{"num_hidden_layers": 8, "norm_place": "pre", "norm_eps": 1e-05, "rope_theta": 10000.0, "lr_mult_qkv": 0.4, "warmup_steps": 462, "train_tokens": 263500000}
Each number is 500 + 25 x the weight over its row's rms, rounded and kept within 0 to 999. Layers, rows and columns count from 0. Numbers have three digits each. The size before them is the row's rms in percent of the matrix's.

# k: layer 2 attention key, 96x192, rms 0.0509, rows 83-95, columns 96-191
# q: layer 2 attention query, 288x192, rms 0.0519, rows 212-223,244-255,276-287, columns 96-191
# v: layer 2 attention value, 96x192, rms 0.0441, rows 64-86, columns 96-191
# o: layer 2 attention output (transposed), 288x192, rms 0.0781, rows 192-213,224-245,256-277, columns 96-191
k83 107:559509515474507504485473481518487495497525491505569442526507512508549458531479525482526462479510501451496471523530440485465516475539485504483465529443468494516489497507491507511498534531495550489489499511557500532453537520468470507515527506523489542500483482505468497490493443503510511527
q212 100:514518495482507525507504500489488509462488495514535491448538492467501537512504459527489501521493537530487486501452556511516495498460517517512519491540526512475452546456515464508466516479533491512496504452487528546500456520509505499452496505500528487474505547501479500512511495481502538491
q244 102:456470503523512496512529489485486485479531505468490513529468504507499473516472488479535494534484495500504439520453509503483497526548493539500514518510504455484544519525545509508546488502502466539500462497556505516487497548489548481505517523502516516504496540495492502519509514537512484519
q276 108:495487468514471504465467462480501527515517486472514487523470496463478511520498525489493528477546504520507452525514538514509503510501538479518511526524535509520477497507503498472504472467435504499498531520494518525494507460500534481480467466519463533495566485510464525477453508522465506557
k84 111:501474513526466505500532493478496544471500541523506502510486502504496524489498471511512452530497501521465534492458489517506494493513498509516473515529516475461501510503507499482489488499538498512540471479479524500504450517457481520475500478463492490467516512517503508538503491472471512537
q213 114:477503508520453514488466463481516494516582467476488482503546498493490536450508497481532482507491468499508494480510498479518483451470519500516484484491492505535501497527464474517541511517473503502468548483488482486495487511502520528466517467465500476464501506500487508497489554534528473513
q245 082:478520491514480512487491516469486491527504501502473522500505513522465516511460511487522516508546475490490511510513508459504463487474500488474504463472482491449533506549497504506485529495468485503482531514529558489511554507516462508461479530478512531523494479531452544515470494446482499496
q277 118:447487527487459493504491496502501484496532451491513460482501517513498476472488494436510526541488475501501479503490557496488455489520509473495491500480486531465453517546483497501539506477520484537499527548486496525474485444523500520490518549465481517535480499542496539529538521499494504499
k85 090:494574474482490456491485492477477491520545547510501507466504540512499526521496543472499449453527512464511499503531492474509488518455491473476481523480460473486435507500494483496511515497479521508498525503565464503504535516469505520548494467510507497495555486472473518487504509499484498523
q214 098:480512501484518501519524451567491516507456496544503520470511489474500521517474455537519471514536484480477502494530532474485485577524518484496521473548475480499517470508562533504485481559524480483518487527517492492494500509507512534537500488534453494489492519515538526502491497473511475545
q246 082:481473490541493507510500468525504495497473506513483512472549506515507544506464514477498498482571497516488529502479538473501517557519542507486511513519484472523468504469480561492460468502466528493490496498499521475470504480492521553492497460513499451498502498477520453489478449487523496458
q278 090:503487488469523452488526442522523533500475509544510501511492506482483477489496503543491466456436505514493526500494466522474517525512480495472554467499515495502547503477484537487459464509511521512499508496526520448553495531498506484531487511474524464485469505520501489509502506456488511535
k86 093:531513492500486474516495522489479505494462432461533505491490450475487510510537505491526547479501473446513518495450497506454477485429494483510473506495521516500446530507492473526485518526476503496445525498457441522517501510523487465511520500506583499482491447521512535512530502514481531469
q215 101:450510498519483476511531479466522487528483525523522492475522496503489547497527444475570479527493479504526470454486470496490496490508519539484494516518521491486519503507501522557499539538515512499490472506541525493490506497490459513479546498495494462479471516513499484537507484512536545520
q247 104:470494486516496468504486515456536520516455485485494475472527419474464468503529472483507501480507474489472484504556471469496476487435488422497494504490518479465478496511492457503469516510540506495509521497503523542498488484488502486515533490507516553520506482520483471560513530477495480489
q279 103:487529470488527460535473518461521497505513499496492461484502541524479527482490454479521476484471479525514539438491464474547469470480475464502476519474508511504485533513494502521500455525518464516475480526547538513515484452494441487492516527533457515536464501496499467537509484479510521502
k87 114:480517495509500478520515540440475485521492515503502492518508497543508486523486490424515507537527470466526530518509488481469503540449474494518492512519524519486483490548508509540524501520489456542478497519507480493486530508523451471512461511516512492518508441507522550461525481504528524472
q216 102:517474523526508502489500432503542510485516501528480506465505468485481532510497490550504525501479493517497494490522457494484502525486510473508563456510463455485482492471491523492510503489479536468510478504524529484498491534503524515523540525512490442489428502507514492520462460463462525501
q248 113:515508531498511490494508534490477509473538520486504501556453495452460516530477513536469466522479507528522496507498502552441487530478488515481527513490497495476476515484503515432489487489476500514484504450511513514547525536525537487498487512515547499484431494475505473484530466525464499511
q280 106:510488487501488486455521512535526471506494490548505546472495500489490516517503530521529515464499485495492479526503464492459474510481459506500554501519522473464531491469539572489460506505500526555557480511509538454511460548487523507495469522478492446504482495493490533491504480490460490525
k88 111:477555488491487465506502505554477520527471455521472516507498533510490489513528495522463518475488514462514518493500475524402471551420500484469522487492475447486494504522529533485454495470497509495507514514526472447508517536517484500511501518482503486510462528541522529525540526478535517488
q217 101:484489505496492530483512486500531504536511453520499477499547529482515483441543462524554452545463492501526492419485444512532502486547507498506505512459499561515504485494510494536506528521551481493523509481561496481482513481520496487523507507478466469491483510498457516524474501508530488479
q249 097:467476470482472492509474482498478530526531493508497514468475484527531438494498494512485532519512480491481545489511499513579497458465513425487492516448519506503478490544506493477505529524541481534495497496500539488508509439483523504502516506473518516509522514552510481517508523526515527517
q281 103:507494520480529525477462522459513527499499544514505504510512521508510483520490484480489513529512520441498520534536500482546502465472521514499504503473493534493463506484500496466547481523486522516499528497483513490467512462543443486544530509509544530536513489512470482516513479486503471508
k89 096:457507495483515534517448504551520484477458497516542480480502471506470481566537508496554479516531519461485468547509467447540524533517479505500519504518488518489483501529477494562490522503503484523523473520515491513527496514465465474530465477497495484504505500528485559445506505486521485502
q218 108:478473541504492557515514479528484466504468480532491531514476542499495519504471527556501493485512511505486491493523528506471495530510442490482556514522500493548518510489515533504455484498506462489539510515507460490479539539531518486546501506503466489490531508554540513515499495472535478510
q250 099:506469463517499540504511479505478507497518544494436502483480504513505527535481522490479473495479493504475471462490486497468507519557506523493541518542469495478506490488482558496474474494497512507557473490531483459469489543519527514498510493485478435491493515486481491537526515529528494463
q282 099:470480487544501498447525446475506497497504539534468494489531535491475517488486528526505465479488516489483509500495498508476497505527482497497565522505488475507543473461510504486487462518521492518516507537491516509494519515517506546487478478464501433469488510501523468506497473459493461513
k90 098:536468460526477490533491512524463547518489515518473524509483483483476463546501467480477557487485494566500517519522521540481484513518529513518528494482486439487453501510467504511532482499554513480498497512478507504522491508522477518502500528483496487480479461513457530482490482499482542517
q219 096:537468537469493500509518514503495529453488520532495568547521511473534494474491487479502517501476487523517523505570464517475490488465501491501528516462472520482534460508512488492561471492485514523521523535477504498495527470487472517513482494476527502515507502495469482489465525509472448474
q251 096:556548517488509488491509486466511494512516519494535501516515540525471516506476534511530499491518519507527493509487470526511527478510518486576520502525511506525532526495461515511558497527465513494510469505486483515475534523483530475516557467520492526487487473474487497521520474519459490523
q283 105:526496482523505467574537507496519514486537538538493536532462505491526498490477512491539495528514505524502526512512466513484543529476526512525542478501512441463545546521483499523563517472480509489563453542462482490527549503521486503504493484487542493511483473484498461528496508511495482461
k91 093:521509490517481520537479514514528501443482508493513513505514522467466491518434494515460520480516493502498543469528485533460524548500519480492482456498529486539524508520521524495472492517514520506498486502475511475497450492504499559464517469503520497473486506519480454518538494501502499462
q220 099:448496482522487538480527593506508492511475466500513524541516482536476509482522456519483529511494486490487500490496522490509440489530519495511441558524537561465514524508491469473498493520518515546469507504513564503473491499457480490480486527467526487511466510514515485506511482486488523495
q252 102:511472511470493530494484523458496518523498503513539499476495466472515460504521471508449533496476481512469498526482530474548528477538487480543465507446502495484492495547504489478442500518522534548449558469442469530462501485455452499499531503506479535516540526517503502474455519494493500506
q284 115:473485490510481537481490511471512480489526463467519463475481485491487500482531466476532480534489494495470524483480532470536492493523484474531402536495527504530486499513480489516508498526509485500473510473527516526464505465503482464532527482528528561519484528491510496508497505504541488490
k92 105:489445525479543514462503501497530491500489464520536486475510481527502498530529501490545490508547497465483490501494516497511514525564492546524545488511504511519490558492528511564519506505519508526477487541522525556481533481488507443503532508483513492525493475483497488489512504503503505513
q221 091:535530500518529489521496519478487513513544537501503530501500465493486482498515524440473536492478466517461510506489497511508487503416525476498428473486448525483495516537489498481511520491493485507510557507474478503514502486521478514460495508513497503482512496468490479508495520521482490529
q253 089:544484499487560470540502513495531486517537471500519538507514485448464531500511488475541514472516489521495527499519515487509521494435524507543459466480516500509499513504456508524575535518474511532519507522510499492505505467492507531469516540486544500478442503518502518512533482496497527515
q285 100:517495473487525472546495495493463519489482559498508519550555449500517468482491470457501508469557483476492528511528517469503478495457538465508487517503464513474496529543503523521518513471494503504457507508478492495515488466480507517485507545500509511497524490502462510502536479508519515497
k93 096:491520519478477503505523489494522529492525486492514513519524462478511506463516549521461495534498478502539513498486510485498528466514533489471462479487506551506564509504522513457488520520479487486465501522512522512495500502481481516506513500518505525507433547510497492516495509497537473558
q222 105:507499479476505497517504531448493553499513499464528497516478504490503472466480491439499520493461494500527543514431494515493479486453521492514519497475474532506489497461504448501543537461507527514492535473491508511491533477542514530516476512491532493520488514496450514492508502538523500503
q254 087:511515520479499519534465480485502544475482518490515532502505521482511494447480497446448527495540517462527495502484532559526508467468515510537464465515478526503485535466474548504562529500474484471497505493495506505460513455505489525525511502509468500512477515481464504479515477553524494547
q286 095:494534451471506478503480514493470488506510541500520517542513504431527477498488472466557521513505534499508515472496548482543497478499523507511472490481485501513435500541506500502481462489510523484472548510490494515505502474489464504510511491543524515505495457500468529477543484506543516503
k94 089:524546489552469489520487475512531556500483524501543501494506506508548535480528541506481504518497519531471483522494493487503513495514560503462470495533559534494514453475519483468541527521469477459491485520498486544538524513516515525516515540543451509494481474462479519503466461499509483547
q223 098:518518537477493541490490468499466556468471542487491503518485506507500465531484491516499485524488497502521543454508483495497517497504466487527582494494508472538518458466493474498551510492506482442522534504497440507502544484519525486570528502496474505528542503532523499504489455496528487477
q255 093:509517493509510493511478475499481526496540526453481527531489521500503512496471497523452503483508465513487551481529481545530502500483495516491538479529519458486501511495476519498536524479480521513499506528488493507496544503516512565456461518484538478482486472500482499523490431540531535525
q287 130:515477489493513494464477468468458534499489573496461528534520523456516491466484498547489518480505525507506531531553507501534510500477531486516564499500509488503517517456535522494481471474488557492522523470475489475492550507513514557535488513482508454489478507500472516504513453487502516485
k95 115:554526526487520514525497471558476553478453525503489542554520483473542499497511492509469515495524508518494519520505512486479518527486531454454512506471511472533495487504512494451495535487507488414542510466486513506562540510541519497521501529500510513534463455496465510511486478474507493524
v64 085:478503484463500451512499511485487494521521506458463478499520488476511518535509495493491514529476524528523543507482460504516468543508509538514493493512479487485422493524459505512489482461493495509522514491496492478474518535517464482498540499528435501518494449465516522482472514491504494514
o192 098:512549495525525537471498530478509533533473505515541562514494526500516486465458527516491497536478496486502498479541546507481477508472550505479505513499467474512566518434510540467506534510482524499501505529487445482526517477503544551492487487503514480503516518510536507550495518503468479478
o224 083:483517503514510521492483528470487497486509496517484557501448529513483542471535510511497501503488487487497470501531515507520480478458504488522506533542477524517508522494509492506519513519488495531473491509496495531461487437494509553498467511442516534461473521447499516505506527481511473501
o256 086:512537487489529517475473473441495485506530515495483565506472520491496514474535500499525484519481470527485476462498541498481520495427538534534526553494514492511514522489487507543502487467482530509514521560525504497488513473490500546509521511479528494506503477483538507506530510498490538519
v65 089:491494468483538528479466501473494511479554500504486462447516507515466530455515498537492505534505497468531531508509529534494528514520502558491511500501532535485436487530505514498531543509501498463506464511496510499440468484483491529503534503467496486525449508462447511492532497491521555458
o193 099:514500516503492520516509469519493525560500518516514546507484472522495484502512482485489532456566476504507497504520498503531490530508509500532489527559487481570506507509496525559474495512457499463464464467524544510497529500480492480497525494494503514530512541478479487460487491513477502508
o225 079:484528497541512485515508505574505496551469509522521478484486560454501520493513499479503509488468484511497540562495497489484470491504520495514489481463470498535517472487537516524462498494523504545508505523513516516522506493477504497504495534454484516490526498463523482497517496469496456470
o257 090:439481522458502461481483476560493486524470551480498526506521469511495511544458451490500494470536492499499546552497492476492504496506476500509469512522497456523503507504527529500449499493501486496470527481491474509538461512491507507503510515526547509538514505528542495486496489454447474509
v66 090:503517512491512453524462495527460528519452539504555481511500504533531498533512502482530447480483531451490513514467478498488532493512491502465480486547494522501466474480505537509492496456504500467485465525475477482459503515481477513470507528492517487494485523510456538534528518475552537487
o194 092:496475488484478530481523473521502497458476495485524535542509514487467495506469517497487521512501477549459498491518541511461524528509534496517517503469517521497502513522550539510487530462539516486517503479497483513521434467494530481484502524500525489490509502485516493520489514512461468489
o226 080:506469457485490485471499511510466506518513524470472515495531521508493506493529460489488507564558506511500486534532505523512484498475530538506534493508468520492475512538499510512494480526485462516523513516519535517506500476504514452513518457501466482451512466468502533507458467504465461496
o258 086:481499505486506487482506463528496502481469510460537507474526522502487537508502497481479479496534494489512499549483502494482513537470526458533438474420527469504510509549513521528475485504512502511504513546493472499509475521485481475480480469531522494479511504511506517516497493495460480488
v67 088:486556500481516486501505445501526526473469498532510523531533487567517497489461524478540512539511509473523513521473454516537526529498474504502484490492465472505467589494445486501519480493469495489511505475520516495527506510519441461516502517500508480500531519496498516467531475483515517551
o195 098:481514504484492495492501492521520480445512469535544460557514505532490522525502497510550525523493490516495477474507525538434535501483531535493549521531510498488490461484533533491481527450515540485491523495498486507529478506540559513490496540517546500447486477512479473524477468520519492493
o227 097:459484474474472478501480510488473485495505506512449531469506513549476539486526464520519505510516530467516473536518523522485489489492509533482528512540472501501506464542515491531521484478514446504528492518538504527493498480468550515525468497450462494447513478477493536495491513491509459502
o259 087:527522503522446489483520517497501495465522523547504501503550494526530478458496497486538507474496482534521421464469500515480535530472527524522536515504481464509513518501490515528489484450503511474515491555477556521487505525502479531533479511498512442464497473525458501506495480525474513516
v68 092:485520475503491516493450470489464514511477500506524476503536415537506533542547510529485480495503548532455478502502451495556498467508488507522512514515497484505536528515517516507524542509554525556534508479521491510526513483471457517483478503531487527512487500467471541505535488498488477449
o196 102:493459511479480495507504522511498515471466526477518528507472489466507482501492446448522510532505534510494517463471524512462491500546504501507453555498502516491487475470493535473476519500498506475481450485513479518485454494484535527511515513479508488474510530460524483502507528542496506520
o228 084:518497468495443491476489487508489532473531445480483514518477584478460532517502507516515499505517476501554468522496524521483473522486511523518530493526506493477494458529511469539499463494447486490521478523521497513496481489481578521528527473454428480482505491482506502513470505481488483498
o260 093:511499485511471476533471500487484459515487477479483463522483492483504500481490458467483489473531458479504545497442507469486507549549531501506476558510517502523512487488533508489491493485484504484444464531481461552524512491519510521517495542471479526505489482471477521502512490519483512529
v69 094:493541486500516504494492481527475501530491502447519497481496549481440476474495501506473521454529547487500473488500513460485565491520510484492467471539541519499523534533516493466509520494471474520478483508509510479490483504521482508502454505520486459478485473545522494480491521489506455543
o197 101:434481472545525503521501493504490506537543550530533497502516486535482484480499518534490462464552520499508476483514530480524513516507496523558511498524518493513483481484466489549506484484520483508521503526486525489485530443503528528486480473494473539537511531487533519448502481518472525501
o229 086:547458492515517515481535527489511519529474507502513484553456493454541513519493487464486507511489490555476519501480460537512493505511462529478492533502544522458509514515494529492469467479510506495450480476480500509491501520498494482514545480508535507506503509495464503471494485502462522467
o261 091:458460484499504509512493506519495520536472505477492458466537487546509495518485519513500490526499497485512524569482524510483451461521444500485480484495467470483463508490499494496480501519518495517493470486532480550485515472483537527451515518473469559518498525502540506497495515495479467454
v70 090:495442463507500507488476486537481488448485504505465510489498513489494492500515488497473457497488469470511522515497521529526506460498557473463488492514498478498534513458488469494512461544495528555502521456503470512455534513528462522510534474487543530493492502513536536498457473478496503507
o198 092:425510492499526508467495500503510501473481535507477513507489497534511498528514506469535511490465536502496479484482454499557477463482484486514547553505525523462503501540507470468510511507520486524483479490555571474483517505442494468499502482497542501517488517515472501490506530513538486539
o230 085:508545505450489538496495480483534459462496503465508473497520543509485499488506501480492521477515486505520505478497522476521535495505459505482531513480475495509519476509507463491487530489492479477518473505501486505555481453491500517508487466476508492475510502501475456500519492514539543522
o262 087:514547473548524515501519452462521447497521527474466532489495492497481453478500459498531522487539513508513509441490490460537517509478471508504515531501510510478505525520480482527523472454490474498556435482522528523506492482505496517546493503529513508488528517507475467471523505496519487505
v71 092:504531526513475531546537506499456470491509484520503538490465470506494461533560521526533488494496506486530486506488486511457517479497505506495550558477465443516493474511475488490467493493506515498521519510539522510511464531487477479477498507523458490549526500522529454496477498454524448508
o199 097:441494493494496485490524518454505489522542507475512525543504524488475500470457471494486497478469498526483481512438515518508462478498530517545471504503502489454545521490534512493518529480476472522494448478499445497468509499460510501499526517474557527495455494499520495510501521515469523487
o231 097:484455488524514512468498512481473519507510540485524504510482493483490488505522495483482499476513522509486466591514541522549480514517542526542485492498503524491528515496505505533508487507463463525497491500500493541483498485486523495537479487508473531480496480506496505477469457526490521455
o263 094:502482472555496477500483521475489473484507482499526469506456511514490517464461509491462495495478466491506503549435505453492489508542495503512450514485524479526551498456544484451496533483484489492481496496489450522490519516510493479438498469505558522513463489512492508508515471487491568475
v72 090:536495531475510478494509481494511499590483504544512534505520478500509494536500490506495520474533497480509500527507513530526470498473470501517492471451513530456542489479492489502488537489513538471497482510534470521497517500485494509519488543507515485461465544536476507496478443462462498501
o200 095:493526479514497482510560503502489477437533496481482480553500507500516512492473476478539527555476450513508484483449497520489521502512511503537489503462548508489454516486533477496551491464518518519502516456508540528508464533487498480505482491448539527452497476482493490506470558531526504530
o232 097:476491488464482461503497494464482496486494493504458527486511507536511520477528488497527502549502517465527492483490517508485512484494515532468490504503467511518494486518501471518542484478481435481550486522530507509494520490480518495519505483479472483478515438482497536521488530510513453517
o264 086:485497504524480481531567509513538518473485517518534517523506539503521504483527524468534517530503486488513481475454457516477487515568514487517465491473531462504513496503501507505510487531497528533485485525476532500477493499466502542512472439511521482477502466542456491503472544552499511512
v73 086:514481506509527515442450506519477490493494523507533507484536473498517556506491515502505515458504491451492498471499547465505508455512524509525495478499527489531452536450499492488467516503455533482493550518469506500464530508487489511528503513542534460505517540470466497506499471508504530498
o201 085:531477492499490476529494485501493532468451546491492455503497464509519516532515479465475519451510497548511477497518465486510499488532474491513511488500474532502483468542473523496494466510487493470463543528509498514515525506486503473554521510501507531557491503476457491484493541527549501479
o233 085:511521470493453484516497467536504461481485459514489511500482509529505539538479492523517503484494505504493501481478479517449486483489428520480508473517484450502474455531496476478495520465503527467522480500506473479505504501499523509486518491483494504484451511492542511520535511467516516525
o265 087:444521511508497496491512483456519476460488522499500480489508448498492506509490519483477480453497501515496523408507498520507504504486462505525493473553469542460519496528502534530508471517486516474501520527525513518551475509469486458548525492498492527511464498495490470513497513509524432498
v74 089:539523509508532483489501496542495485490510478463545512508507531481475480505502541476481503445438557490519512484533463492519503467522529523493470503470499501478486484516471482468555522517493472513474516478533486495502465479502496509511463504502524498500480473467513460488482498491511470497
o202 104:493494529492473506464506498444474525498503509455496473498514501483538529499511423555477479536492500527522489446494493517537509482525494495493521548505517467490506480471500506500495479499441515511499475568488494516479517518491490476503511442478468529508530502497499497495492509521513507494
o234 071:509497527476465479495498490517470500515452465498472478509529472485502475502521517519480523503521485514461521502487508479519510491571471467527491541528531517506520513506549518507495488527478453537504471521480502494466513506527405490519489490539504520543549510510446481473508507540490536517
o266 077:475501482501483520501533521528487507475482504519504489509497478515527511505521472552486513497516455555510535480490507518544502462555476528501468516503533497499489501467542528459491521513526510484493534477488515550501456490499480506513458436518494501489508519523472496469463489523491507476
v75 090:533522527532469517511482530497526494492511476491538490528477535552508469522517478498511512508536527457489525508483496524507490445477469517513515521520483511520505551475510480545509529486503533502491509467537473512494478519502468456523497503494520509498493495499517509488523473563518557514
o203 085:478475504475495489461510475541470493512479472560487523507498466483488518498516441515533511501544477533495458516500473463497476531469496486477554484512472522489527483485514522479522514473507499500513513475519494467491531485486532512507495525506433479445458515489534516526476470532474500502
o235 093:489484490509494479509532492464498497512508522491461536501513515505525513517506526512485531471450501523528504492481484500507464515473502500461467516492465517520512495506500490474528437486502464526485491475528465501442481479459539504499506505496532505476501504468467538495464542496465475524
o267 087:478505493510500496475526488565481549491443513524506526508518485526472503524521480527518521501504501544530490494509466487489464540468472496476509491468489536482506428450543511484454506471520539480507496445523498486454472533464503519483459474490493444449480486497490519514489544521524474505
v76 088:497489505505501520502426569491496506509451469552512560512445504493510490473518489464516501490497471460513488511524465486501425490477531550496526510544534482478530489495510530502510511494473495531556536478478493478539459476521525503488472468533491477478520519520512531535493499489524517471
o204 093:507513480551523459551497492519453478507494483521487464490488474538513514541561524483493537500485526508474478441479485465480531516471478473484473469479504505502464522515475470467480462491498516484464540491506525455487484534508474494494507495531498535486488508506455490455518509516525519497
o236 084:524509492509484492520513484456540467497513489524506531513513466493498494473474505509505514485459518490485542454464543531478530519481484478484452505491463491534509514477528454454519487467493518491477510494501501491483513533498506548455480530514547510492495533526518482501535500496507492516
o268 081:475483508505491463519483466514511495515469491499499500513552446485449483530499511524520512497502536522452510423505473513502507506517511486481517524502487507497497508483463486572455485518510508503538497527501523508464473518521482496519523499479497465459474505507468498521509518500481479430
v77 089:480501454535483493509490482499473491504502557542488579502492503516472519484522455530508509490522534513431514475499543484484469543502516522506535503517500466479511482510506492479534509549500473521507479520457501450487512488467504513509530513489465481491501483492506490511488470486539503527
o205 096:501520495510526495508524524467486507441521541460492499492516476497528496462538497473466501511474509526477504507490521469565492451479489490506459511515468511465486513516469490485522497474509492518472491470510499512465471505486434476502504515531502518489500494490479506450518551507527495525
o237 079:522508483478485507494489490545516511500469436496498495507521525506476487487499510492516525470504482491502496528472531503494514458490474503518494435481528460470522463556454463499457508459485519507500515521507531488469485481475500505494465558527497473483503516494503482499494491516479523498
o269 085:493484521494484485544518538522476512510477506479524470519522478483541440485501457439490538539515515478487495561476503486520480442515519494504479490535507504467467513533470502509536510455535478521460475498485475518479455450471481509518457561534526520496527488483486499435510509499494516465
v78 093:487535477477489482504528470521506501502539455468531475526470519466528480484478516455474530501506502490552480473502510514492521478505526552503487477473519523516492505469531495493480521481505537445501466463532536517467499512508481538474485473474527551491507535487472464490546491489515536550
o206 090:523501513514489484492483486534518484535476457545497472490495495504501519511475503543516502522547462524473498488548503517470512538540505502455537462495532470540473513510526490522480472525500534506527518490489485494546505525517509518488469511498484479489498463528524497507437455487515484471
o238 077:485468529511508445522503527487510495529469541511484476474512446517503500468494487529497498529472508519482543456514497506471495506535497483444484526495478516545474524499526528479516490523529492501521492510502479464557530515507471496482486506507541502524486496506490509512503545522519469498
o270 104:518485514502519498470536492522527555488483525529526506479516499490462525520482512561508492512466515540495472486523491536469489522506486520465505454467503482493516511505518498495480508561484529500545505500519512480509501539498530525506479453510499432464466505521524514537451487514481492524
v79 092:509506556419532515469571464471524499519497511491481473518509476510500533440500498490493470503478520517497487491466533498494513471486511485476472526454508471479468535504540477484499526480484464476507522484493492495479452518462532471493479499504547471489519507498464494481518518494461498514
o207 097:515520496480500501529464482529524495502476508517486481506507497512534503520448541543513478484562514427523503549497474518502498515521522517502542499516513512529490500498490533527512525530482507465500506515504486498530561517496515504513475484490500467462491514508518500514523431495485480443
o239 089:461501486529501507512485535602483462520515519506533487497484493510526521515477485494488489508522493510479483499526439506502476548513499486502522541487529485468492518473505546466465511534531545488500492511502472519477497524506499496515521475494521504494504538536513507507488437481520559488
o271 075:504506481474510482515493520463519457465500492543503530487509535498533504500458542490437530471508523511522481491474501513493499498457443490527531491542485512517496508486488515465507439507468475466539467533530540518505515520470502483498510496532502528502481522500536485542497486503495541496
v80 092:481523484505509521516475547490475496453489497571521551483506502509507519484497496512518486446511494521531484474514513483499486538493495503490510495539474516474464523524518450484472508461515472496479524514514509497472502499513508507497519469481473512491532474506521482542514522497484448432
o208 098:487494529480500480542536494464485532485512516427533503551499521539453470487508478466521485505499493511515486484466538532500525508507523546503480495506510484459512482499481486561519508495480530487490452484499475521494456480488512477496492500485549517505526501481510493503503520504492504529
o240 082:508473470519483510484504507489468546485507530467502504534503528486500483507516470457512496521543498499497484538500517538509479504507541550503506485511528531455521485521486482547480512471486477546508481499492514523487461488464510487537481496477454477469516487480470507479457474512503497482
o272 095:463490517486478457531507506510483484519486489467509478502503500515515480484506502457532494521544459501519482582442491481512508483534518473464460476488502478498469489508462498503521481493492501510471483506429488530536511457488451516474503531468532520542509494520479488479521537482490531508
v81 096:554494475478507524495458481473521493487489469486545523506512504484475500523441522489539523504464502498479504491533490464501551522473501466510495490496464524529515545479520521528537523513545520487454460520477504462462493508503469487489523527505467493501494513488485489461540451502470445540
o209 090:505513503488462507476498474495537466511540514510494478523495479536536496568532521510530469472491521462484524544546515503476532505465520529514512467552525496506460479504507485474499473509496536488521522522508490494546516515525547485546532489557509515518505507510478508544473485505509488501
o241 096:504509482476476471481491511484485473483496497493447534489470523543490540531537453505492478522514487486481502540506484510477463465460475547459515502547495483471478477568499452485509507492484469499542501515505488476508505478477521498524517455461475508481466467477497568531507493477503487484
o273 088:472537490512476549483524495489521524502482494467451481473498507519544475500534510521499496448437522460500503528520476521510459496477489482520508483510498511517508487546533490488479530548479540474507493521540498506495528526484515531511488477502444479488501532525480486534459527497520458496
v82 086:468487467436503506539489518490510521493487510494498456473475524515532500546434524516506441525540496515461515510532519547515447443507503490518467524553553529500501523473495474502459542532523507462479499522523527473503532552498533544522489510507474532494509547482492508514516517498499491482
o210 083:516502523509553494501513501506469474491450475520485549482477509481525490510495500514522512442480536456442512535538533481513519537500513496462544536482516477494471469513520500501509501474488493487525490447491518489493500503516410522489500504483512510470458477510515498489486466489482479446
o242 077:493488535508495494487500477475527517499501473513494501498491523477497501466508543498501508527465469504561502414491531482484519491467496483510516491477462521527487493518516516509493490515470525479536508528567503507467502487490489512449480499533535533550467495514539449513498558497511469490
o274 087:523500521498550487483529449503513527475493477489465488481515489508489484528527509517511484427509542465487536505502516517521523540468521516505531506496528498494492499525487530512500567514502548525522526506492487483532512491526515531510504467486541450494458508484481519517466489512462503463
v83 083:490460510450490508473504482493511532480527468478486492511480525535522478513500475504518533499505520502508478510508506538460510516485539502538454488488489508504461499552475505486515499456527480553491489525571484521525495492495509519491543519545550496497516505486530466511490480483470512549
o211 100:545530462517522472494501478528497476524460484533520475500523486483488508491485515517533474494525472506465539517482507528495479501473479516452508502488522478503493486495541501471468539522528542452542543491477471533513512507554476555459473505510457514464498494524529519498482453486503496457
o243 080:479509547495562468537514547471498497516501535512499460464489443506496464448503525470524478514463531509512508520541501475525509474506506490468500519482474503544479516451535535492526479526537502469473530517503493483501534509525474475504495505520492537535510484491510515491509520515534463461
o275 090:558501509492509480509516485478514521505499512564528507536503536496460551523514517513527465495482527524486451547513499554486470519495485521454563491494527497517506470478498494466484512536482519469523526514520531474457526533500520481514514441484458474470492501487500548533495467497498534511
v84 088:531528524532494501502496445513491497454499505462495546539505548502506500479519555497520499463487508517467501485532483498500567514520520538506523495456517510503527486501545531468510481464471545511472493479480527474501511514508492471454457506474519483516496560505481524523530495544481495543
o212 088:458470499503473505507495495541535471497536500515462505487491507504488554535494519499512502514590445476474493487506548492489439482490529456531476502509499448477458499494550503503469495505490536498501499518504534479513477472479513520468498540510500517503525472517542485553488525472524511479
o244 077:526500515502539519498506495504497475517491560478512473464569483496497492459528457470480497518490495523496517456490512490493501517451520501493524533490482531527497492481510509495468482504528482491497472529522526506526468516533428508520517503511499488481521529514453483489489493472526544482
o276 092:506528494486502520463533509540497500477537486515520479511485488489464525473487475515477475527532488508493490516495550478518443496464473469492464494514479499484495518473495443496556475510501501461518483449525517523523489513520510473511484521527494522518516565522542488496471500481535504480
v85 092:510516488476485529511499475473493495438471472438502519481533509487474492516504491476480537540489534542521484453531506488492506463493483541457484492519539479531531455522466471478531492522484476502550466476531520503480457502520500460505499516501516517491502487517487513492485527522534476483
o213 092:502496516486542488489504484522514445534495492566534504491488495524467471492499526520468466457536537492473511512549520497501542572457513516504531484549479461490513503467478516486493498483506521479487485512514481443494506468512506510481521509505458465479520519485563494496483476491464486521
o245 096:507460518525531516483545529540477501538540524506508502517461494478477506524481494500462505486499498534470500568508497490528472535505506489526493507501508505491481542478506558488485460491515545544450481468496495498494495507506489518501481506531510520488498548506492500481506462492461518482
o277 092:515470518477494501471463507526479518499507508481493514502501503503474496479498450514479484487459520491510524549509530464490445493482475532516510523510436464508491511455490487454434487492483494506483522490532459481495496497517535549438490491467445501492510530474511528531505520480462505485
v86 089:462487468527474507471557457485497511530500499554503526479467500508498507479453484486484476506523497494497556513486483543527500507516508438490480488491482484502486511466509495504505540530498487542515528491520511509438496485502503485510525508488504525511526505466514485471536473483548495555